{
  "num_key_value_heads": 6,
  "norm_eps": 1e-05,
  "positions": "learned",
  "qk_norm": false,
  "attn_scale": 0.0884,
  "init": "normal",
  "beta2": 0.95,
  "schedule": "wsd",
  "decay_fraction": 0.733,
  "batch_tokens": [65536, 131072, 196608]
}
Each number is 128 + 24 x the weight over its row's rms, rounded and kept within 0 to 255. Layers, rows and columns count from 0. Numbers have three digits each. The size before them is the row's rms in percent of the matrix's.

# layer 2 MLP down (transposed), 3072x768, rms 0.0919, rows 2081-2114, columns 96-191
091:127122131108131098144130164143125113162118150156078142136099159162175181115124130143114156166100106173109129110160158108144145124138152167127091098122112134147182122104131156123104070131112176112171197107168128165084075136113152116102151136112126149094143161113088118145122129067092122125
100:134079116102109100174101122153105085104089107123120100100112106125150146149102166152140080118156103138118123178112120070126126110146162126117135095113126141144114135167172174160144139137102137131131137134154149152118127158098109122138095122154136098135080130075090113087118159154128111142
106:084182116156091141081139118128165124136129148124104137143113105174099096121160134111128108143141117127133089103098116112137110125186107124143123142125092124147138126121141119116111114140117155128146134093150112144138085127117162118148146174109146154105114139112112114095181151089128177159
097:074141144123133112109168111078132095138107130097097139117102135102130130100142126156113127158121134182090124142152119195094107144122116130121119080119138115143127129169125137180118135139115088127111128162148129126156173119156118164112122159154200130100128118085116080108091144124171128127
106:112079106157107109168136112155116123142104143095129109093126121153133094159137059165151105179125137123150146139086150125131105089146113131104155152125140133097157128123146153124136201140163143099114104118135105138145120118141122154143125148117168134126102097122130126120165133086131162141
088:153085139160092152094106152128169145143119110191054136168163145101165135109124170144122183116153122155110147093105132115132069095124186121157155152127089107119143173130137136106144114117113102127151175100134124178133118127149125142132127085137120119153104097140146105148137138095154086060
107:152111148176098110165133105075098159127100142091152147137103128107093133125153149160122088137138181136141127146146063165175148094099096081108095196097164144128109105109119051136152106112156111098144116111123091139140140118119127101182120143117118099157151130147133131163071111149121163121
096:177137140142092136164121107085132135105142150134134157112095090114135126145151130109174119138098161086079160114134151156145124097082114152077158116098124138056098109135115136105130124086092116152112104132111115139133118133090144137113136163112144126086108201149124165112129128113149109099
095:093137112155087143141187125108125084162150090140109167125138130180136172112125109146135113149075132105158122148146119103165134144114127175144110116100123077147118129130119130105145170126110130184160125104107123130117150128135125117145164157129117089135129116097151142143110143090135124121
095:131091085165102115126111133125104122097111098075131115080119083149128138137133146136160140122134156153126126132117133127105159128176098123077132109177093131127145130092134179089155132095134125153102121132105091139120150131108107151123131092166145117120109150137124138146136141104126149159
095:188113146130127134139109147111132099124157139143112116165141119098133129139146114144176087111138127143118147098132182111137103111160113118098158113127144104172088107154109114119146165113129098085112128153129137165187108106098148143098102161153133104107149079101146148164115146158111117134
099:102154151140192127126126158124165134094116112120103137133119145171169107130098133120107109163150102111121133159131082141109131134113098152147131144131145168101130105139114151124155175093112144123190120111118121150085127163124115154130125114110143164086124108145155130103140160080163136101
099:161120149176130138134121135126130149157131136101151146168151106093094086134120127149138138115148116164150164154118117146118144141175171123131124161126130163138103141137116180162140151174118117127152112100149112130123140093128108132163124160123107146081092116140158127128148159124177153130
093:129138149144120122114120149097094147114122145151104138151098108160164096155125176176142116146107042132137101098151170122132146117136131133143106161129119156129105114123090120110159155114075113104104115082182065127114154131138129132117137134109150135138148088143181117109142119130153098135
108:132173132128148108146137148126154125093115154135112099119151129181132098097164127112133127130157138134107077134117110151141113161108133121115145128103179134090159124121120143121134120147111164093131151136142166152140162097103106118170142131122112142110135154083139126160139133106110099121
094:115081122118159151064119112126136097106137111135095153127144111130161121137078146152136137122136133106086114144065142130135124142089086131092130137116177113139111157145098159081126151130103120133095102125120120119126110149138180101128128133118135151122116149135168171161130155132097156159
109:111149100136123167112128172132118152133133072123144122137166147127081139148102145095138112159115125113129093099105078144153132137173120134119103114151144108108124129155128116105129146100122135109108129134108148149097110152090145130152148102109109127155100173149148118148154125129100140144
097:121151176099121148112116097057148130132157108140114149166168147112112140130145106116130099132123111128158128106122094152078146118090040135134143108132081159119125120177137117092187101099157162178136112122206121106106081118140150116156169159138143126165149127122120169099154136112122126120
106:105077152119129152112138093143158184104140165127128139096131151119137137122121120126137149104126117149116168134101097172112131114068154149113137115168160134120157127125138150120165125147136096058092158135126111102118111117118140112143140173109170151129175099161165126158124151125092102115
096:091137150152108082115099149147090172127111113113128163139122111159159150167081161123162184076111095118113106119150109117115144110168165092111161168133128104132136097122132133110118115136137133104093152131131120143157162159106188115138103175128135166148177140092121091091113135125159130142
098:097100131172085153098111126130148136129151138147115173138103143122132099104187158116132130153121151116121141110109104167090111129061153125138117113139104112080131107155127166127114119116121184180102118130135119144155131136104144071167102134155130113097107131096142107049107128102141114120
101:113136148115109137067118099117079153125137167120101149110179147106160114096099138117152087094161118120083114101147138051140093170133192142133097141107163119141149133121131141136122122188104115075103138138134135158145121120125157116184102108116178159130140120120116146112163116166134142085
099:111136111075129135087147105113150128132152153104144122110125102105151122130157142126137133141118132127137112103138060129096143117149147138114107160145091144157144119125158129149114126130103118114149157124130092087115119123127139162092124127148131091130151125176146134151130136171130098137
108:116134129136110118111114117107087104101100148109179168109128108132111146111154125119126154142155090140128110161127137157089127109095160152087080099097133139169108103099144139102152159096152103117150170150130119138169158119125119148107176093111147127151134106105112118096131127119127169129
096:148123138085126120132137152136098180132130158109087114096120119131121091121108158139154105096168148109131098130187124145110160121150117143142117132137111139093151106120190100132105088155151107112134176142201175152116143142133158118158093117085121128116111150135105133136105125125096149090
101:146106142116163145142129109125070156113099146147156136136150121109124126127090105079132060116148121079157146138148083123105141121127087172147125144109093110117126167145127130122124124159181150160155100112086167121134109132156141100171161123115128147146145092126175137188113164092135112123
095:105108096138107136106106143138115149116118130136101093114147101108131141130139135149103125119114154141143116105146077093137100101136108116144108167107106148105114093164135107114114113138089137124131102125138112184141106127149109080082098084153138092097114114115155187119146143138148114157
103:158117130116114157138118163153112131108131150139090156113118132152123162105122145114143126140114141145160103120141124153128129115146066118144118144158117114176119185117117122139152140114145146120181126113153104075083123108128162149095106132125075121144102169120086148124082157153131133104
109:113115107172123145171090129095115123140163110116113148127132113105112122128095106107123131147135089133123123119062082119096165117093130154151103128084123102110112145150126131093127090122128135153114122128109113119110115136134126113156099121103113127132159131113171133132134143102154166105
090:075123145099106133133136121090156124103169124101111152147115173080141158100187150147152091156122166148088107146174125148119139160102151142123124144110122174109073107127130126147170102125138129131122153132098151081132160159123144097138092155118109122180136100136144078140158101160094076126
099:133143155156111113086122110112133125106107098095089161172132118126102125101116146114136119150113096101136175119160154135152169197088126107139091120114117136140151121124116123113145118105159157133139159158168146102138084138124147184113152151076168130142125130125109108122149168097143134123
105:123127114126094102128077119128102165149164116137131166106111124098127156079110127126112130185091106116119119115125157110124156144157093150147107089104118110114137164094109147102098151116138147111124159054140105105116091150166126135075134129137130130119119073160101140148129135110136116112
100:112120140125117143115151112095101097122105133086099119130141145106125125127115145100147164063121139116131110122159136170140117134116160082122129118103120133123117166089118148153098142124115126160084094093130172122135118104120123151157125118095094183131108106125103121136122137137118076173
099:128174151152120106066146124138132189131139164115096106122206089151120122099094143126130119159156144123185133103107175089146094061121120141121125114118128132136134111124180105077119140136105151098163106156164141170099133130111103134137118154135136097099166149137130132108172140122147178156
# layer 2 MLP up, 3072x768, rms 0.0921, rows 2082-2115, columns 96-191
100:131122145112158143135133127103140140163119096155101130142178134104135121147144130131128111092130146117164144144161122158084136182092106141166154139112128114081123102160125099136111138150139077144136116054125140074144132109115130126093139146114166128109105147142151090117091129142097157149
103:106136115166119125182109132149101133125089121131089139133106140160108118125139140151160103161089123104142125100154165095103111142135139130123109148107124139114093162222130095109110140136090136172146132093126115101120103149128110127094127149122134091110127137135141107147151107140111143145
094:100110154131125145138133137119124180135120113153102155132117152152111166121121131106085144119150124163158161133102106187070097124094115130157170124091139123117119167116155125146102129115119137148170124154146125087121165140159156145153126107091101143150137119158131123124106158128144103151
104:091118102092116108124176104127106096139137149085147129180094093112129158163155118075154150139088135147130123145143111094121141094093126159068122158138166135093102134107139138068118137126089121170131136090121132122072146164103075105140156111099116111131154144120125109135135184091124141158
087:124089136120163132125147102119167113122094154132137145099127139079160110078096103116124142114117091121134091129155109112160098162170105124152166141161159141142150146130179132105127150115151083119114118138119119120134126165143104143135122153114155083141157093124109130074137117121094170121
106:122165112110152125119121106080099119138100161098122120128101067152102107143130155124090187109110143104158165156136153107146121161120108128144158143085080154110119178134151087161118163157147126136130129102076088144120190135127076123111134148158117123117127121174130138144103112093117121097
091:175156106136151130104126128120100116103090135151130083164097175121126124100105173136146105108107119131040109143146095174138116129134123136109144142136149144159105128142149100132183123137114133139153121154128187157150150128159124068118137093129127152161117126159140126097134164133070143159
096:138131119109123162108102134086149129132093129122153130093162071161141142110107090167117148145121125145141106114152146152151160097104176148118085146120103079124159103171116141137110122155069153097127097143102148140111140166109146137146113137158151108161129103138126154156067129143121128108
110:149170133084114123111122065142081135156148092148173095135149137137117098085149135120106134168107094115155133084120111146145103164100127147144121124128117183149090148101103121146128125149137134117125109144121171131146108123123124111141110163110124119158110098145167118150125103186143114155
096:179129125110117135204133124141143110122105135121105093137140090157100131090095166147125115142109097122088125114138123117145113093125166093118092114112133135124131121087122116093079182131132118133122145144140150157113177110100159148128116118126103163169133095110138117105137099110139167102
095:136144111127101115123137149097111140164154130077087137136132168137105125103130110125111112096115106121166141139150113096130133124127127136100139127146110130106158147109132079133169097143123128113125116165156110102103151117106101162145129123117169136132141119102135107126120117102159125133
096:146119092136134148130140094150115168164106097108125171147112141130109150148095118153130126151124144125174167140095131120146115094128119143098106105149096135133139105136120130115122154120136095129150127135098130140096127137115098149102114114090144099145118115188148157138095080103138173117
089:100117138105117100124173101157107154126157107142154170143092179168164116167109148117152164119109120116101199137069132131135177097130110123131099082151157166164125119108126163087071105147164135114102118120132136174140137066113120151116165165091118168098111123120174126120151114123138172125
103:105113134155142175132124103175151099104142149127126122064129111129149110142142123116125123102138100116075138110140172119117168139096143126151131175138090170103118113124109132124100135147100162157118151123123098128143126085176144094092121133153113114117116153143096088158114164128131111141
107:114147110156092113136103103128166124169154117173117118138166146128117156144092093125096141118197086108134153114155145127117141086121174154103120125141154107129147139128157121140090108086138111135136124135093127100156147092116143138164139111149117119169150115120113134103136102097089115115
111:067113150155165134164134107131157126156091109126102119112105155085120133128088126075116112081109123125151152110142129147139145102119144119126138128164155153137159118142121171124131110150146122157101220128091154145110145134158150135078095108134119132113144101118159151138142166102135123152
101:144116096128131099157130150094152112101110123131135151171123087122131125080149149150114110109155167118107142142171117123162116115130131119140122098181098130177136106085145119132148164127154140152124136133160155167127119122088172114137093138098118123102137150140170122095139102148142120160
104:137096192139128116164144103183115116124155129126136158112189122108132135132156129115144081096091116166121147172118114095102107116116147073107143131151167124141142121127119135112124108144083157117163172105079106103123133142146115085112178155124142166114160158118165104137110125145125145125
097:096127143126116164130123152148156093086156133154139138105179168131163127190129138130155114132150139128094143140102123102099094130122111124103140135131143138141167068163165097099154162110128103120108121119151117136138122163123096119106171104157133119102138143140097130084186141110082132123
098:142125085102127125099137107126123105133160105129149162158086144070138146120112143162143138164083097119126102064131101112109106140135090157152132114162148158139134153107076138146114122115173086107139112119142131120131113181090086129133092131153087172127164162113075113160144113159135130125
096:149144142133148126135159168184127086139170121102119153129108116140124123117171119110094135097159104148141146113144138121121098091111148076148151103131175153137125186133150169093115126097145127149147130107177131097120160162161117133113151111122094127144180151097136128107104132115095128135
095:088094139137099154178136092117153115138143104129144138178129124105130145104116080160153098065122128121136136145127117126121139128120132101103121106126094104127127146132100128147142132142123125098186120120121185111113109115143115159143090139124130086134139124128090137099142069124148105135
104:141081127103135139109103139129119136152169161132140149183116161142106130127144138120125138159095147145129116150111159107124128151149129106130166125113128095130104139109119106136137131112096173117132157090101108134112098146128135159090149134120142132161120138152110119130167127139081103069
095:132114148155126135093129100068102128106076141179145083106116135080099113100165094170132104121169159143122099140125110123131131163109125166149136158097116132144144101093130106132113118141131127088137148113134169146119117127160094140139141080153102141125123102152137093129131111138108159140
096:157132090118142140131086159109105145156145124137089103166140154146138128137155146155115180115096128088125119191124134085066122143103109166086138193129109127138117150097106121122138154138136144144115106103130179130139126136139125113119138126098179137123153142134155072108152126140141100147
091:143101114078145158124173141095128124123100144114108129112124119175165092079147114157163096149131081153103130136142139073120121107128129121102116068123142117125128142133090166128101102095139121134136179108100149090133139125106139171133129125142108124111128121144142138129118110141140069120
100:140142129101145126146110150152157150121107140132105137128124130146122093159093117125140148137090101139118096118130128091116079134147164141118154120119142105133118153130131169126147120119136135126113139134152132125169118146103138113154140119176140143135134140149126104092117164121140120078
101:151102084086152096170138118135141141148109156151090128128115115078130109122140125133160154160104129131124164118078105135129162123081129135130111125097121121164170123183141130158103166126113176109083151159090109133096134125157115099139112134157150130122162122153139161125114169136144092156
088:116153112090134126106137134119135099103143126088102099143121196133129148125110114140148106165125105137133103127123151143112122132121138119149106173100118113145111091123109100140148140078124144151126123121121106150156166145132144147084130106144086133067159131123157109088143110133118159140
100:125130123118157128142121164112133137126113126132161095072146114150135155109094098147129141134147093115077151116116146161142137144101116108146073156117148162134165145144117123162099083104104130096141097162117099149114096164117143121171126110075132115119150143135118123159167149128126098161
103:114155139138127104074154141156142121117181119134108112140123155123129165109129110123060148148104183180118132172128122068127121128123119140123110134173142098101120145117135168135147116121158115120160142109099124130050143142098121127103115114134137135112127135108115132147141127158129179168
096:168110120159125147148126136134138161165152104102188116128137121119113146080149143121140151109128086142133179101114131140135093112145131181120150106139147122145082128127130120143089113169113101116100126137144143170132161139095146110124124133127147156109128135088098115104152094071118161168
100:109121124149145112154133129118116109137099136108117145155131096130108103118084137104140116136096166171162146172117138135059067116145105165131112149136094076127120157098121119090100148150155127186134154112098146126144144133134086118131133126115127098155119135133100124115088160144111120121
098:101113143106059120113108103086130120118133132126129122136129132109169134143130099096170089149102136095133178101152095153159116116175134105138172074108130115142121095139129132123120125151143143158138110121112168136148130097172153169099119150153165122103117139100143122095162088133115118093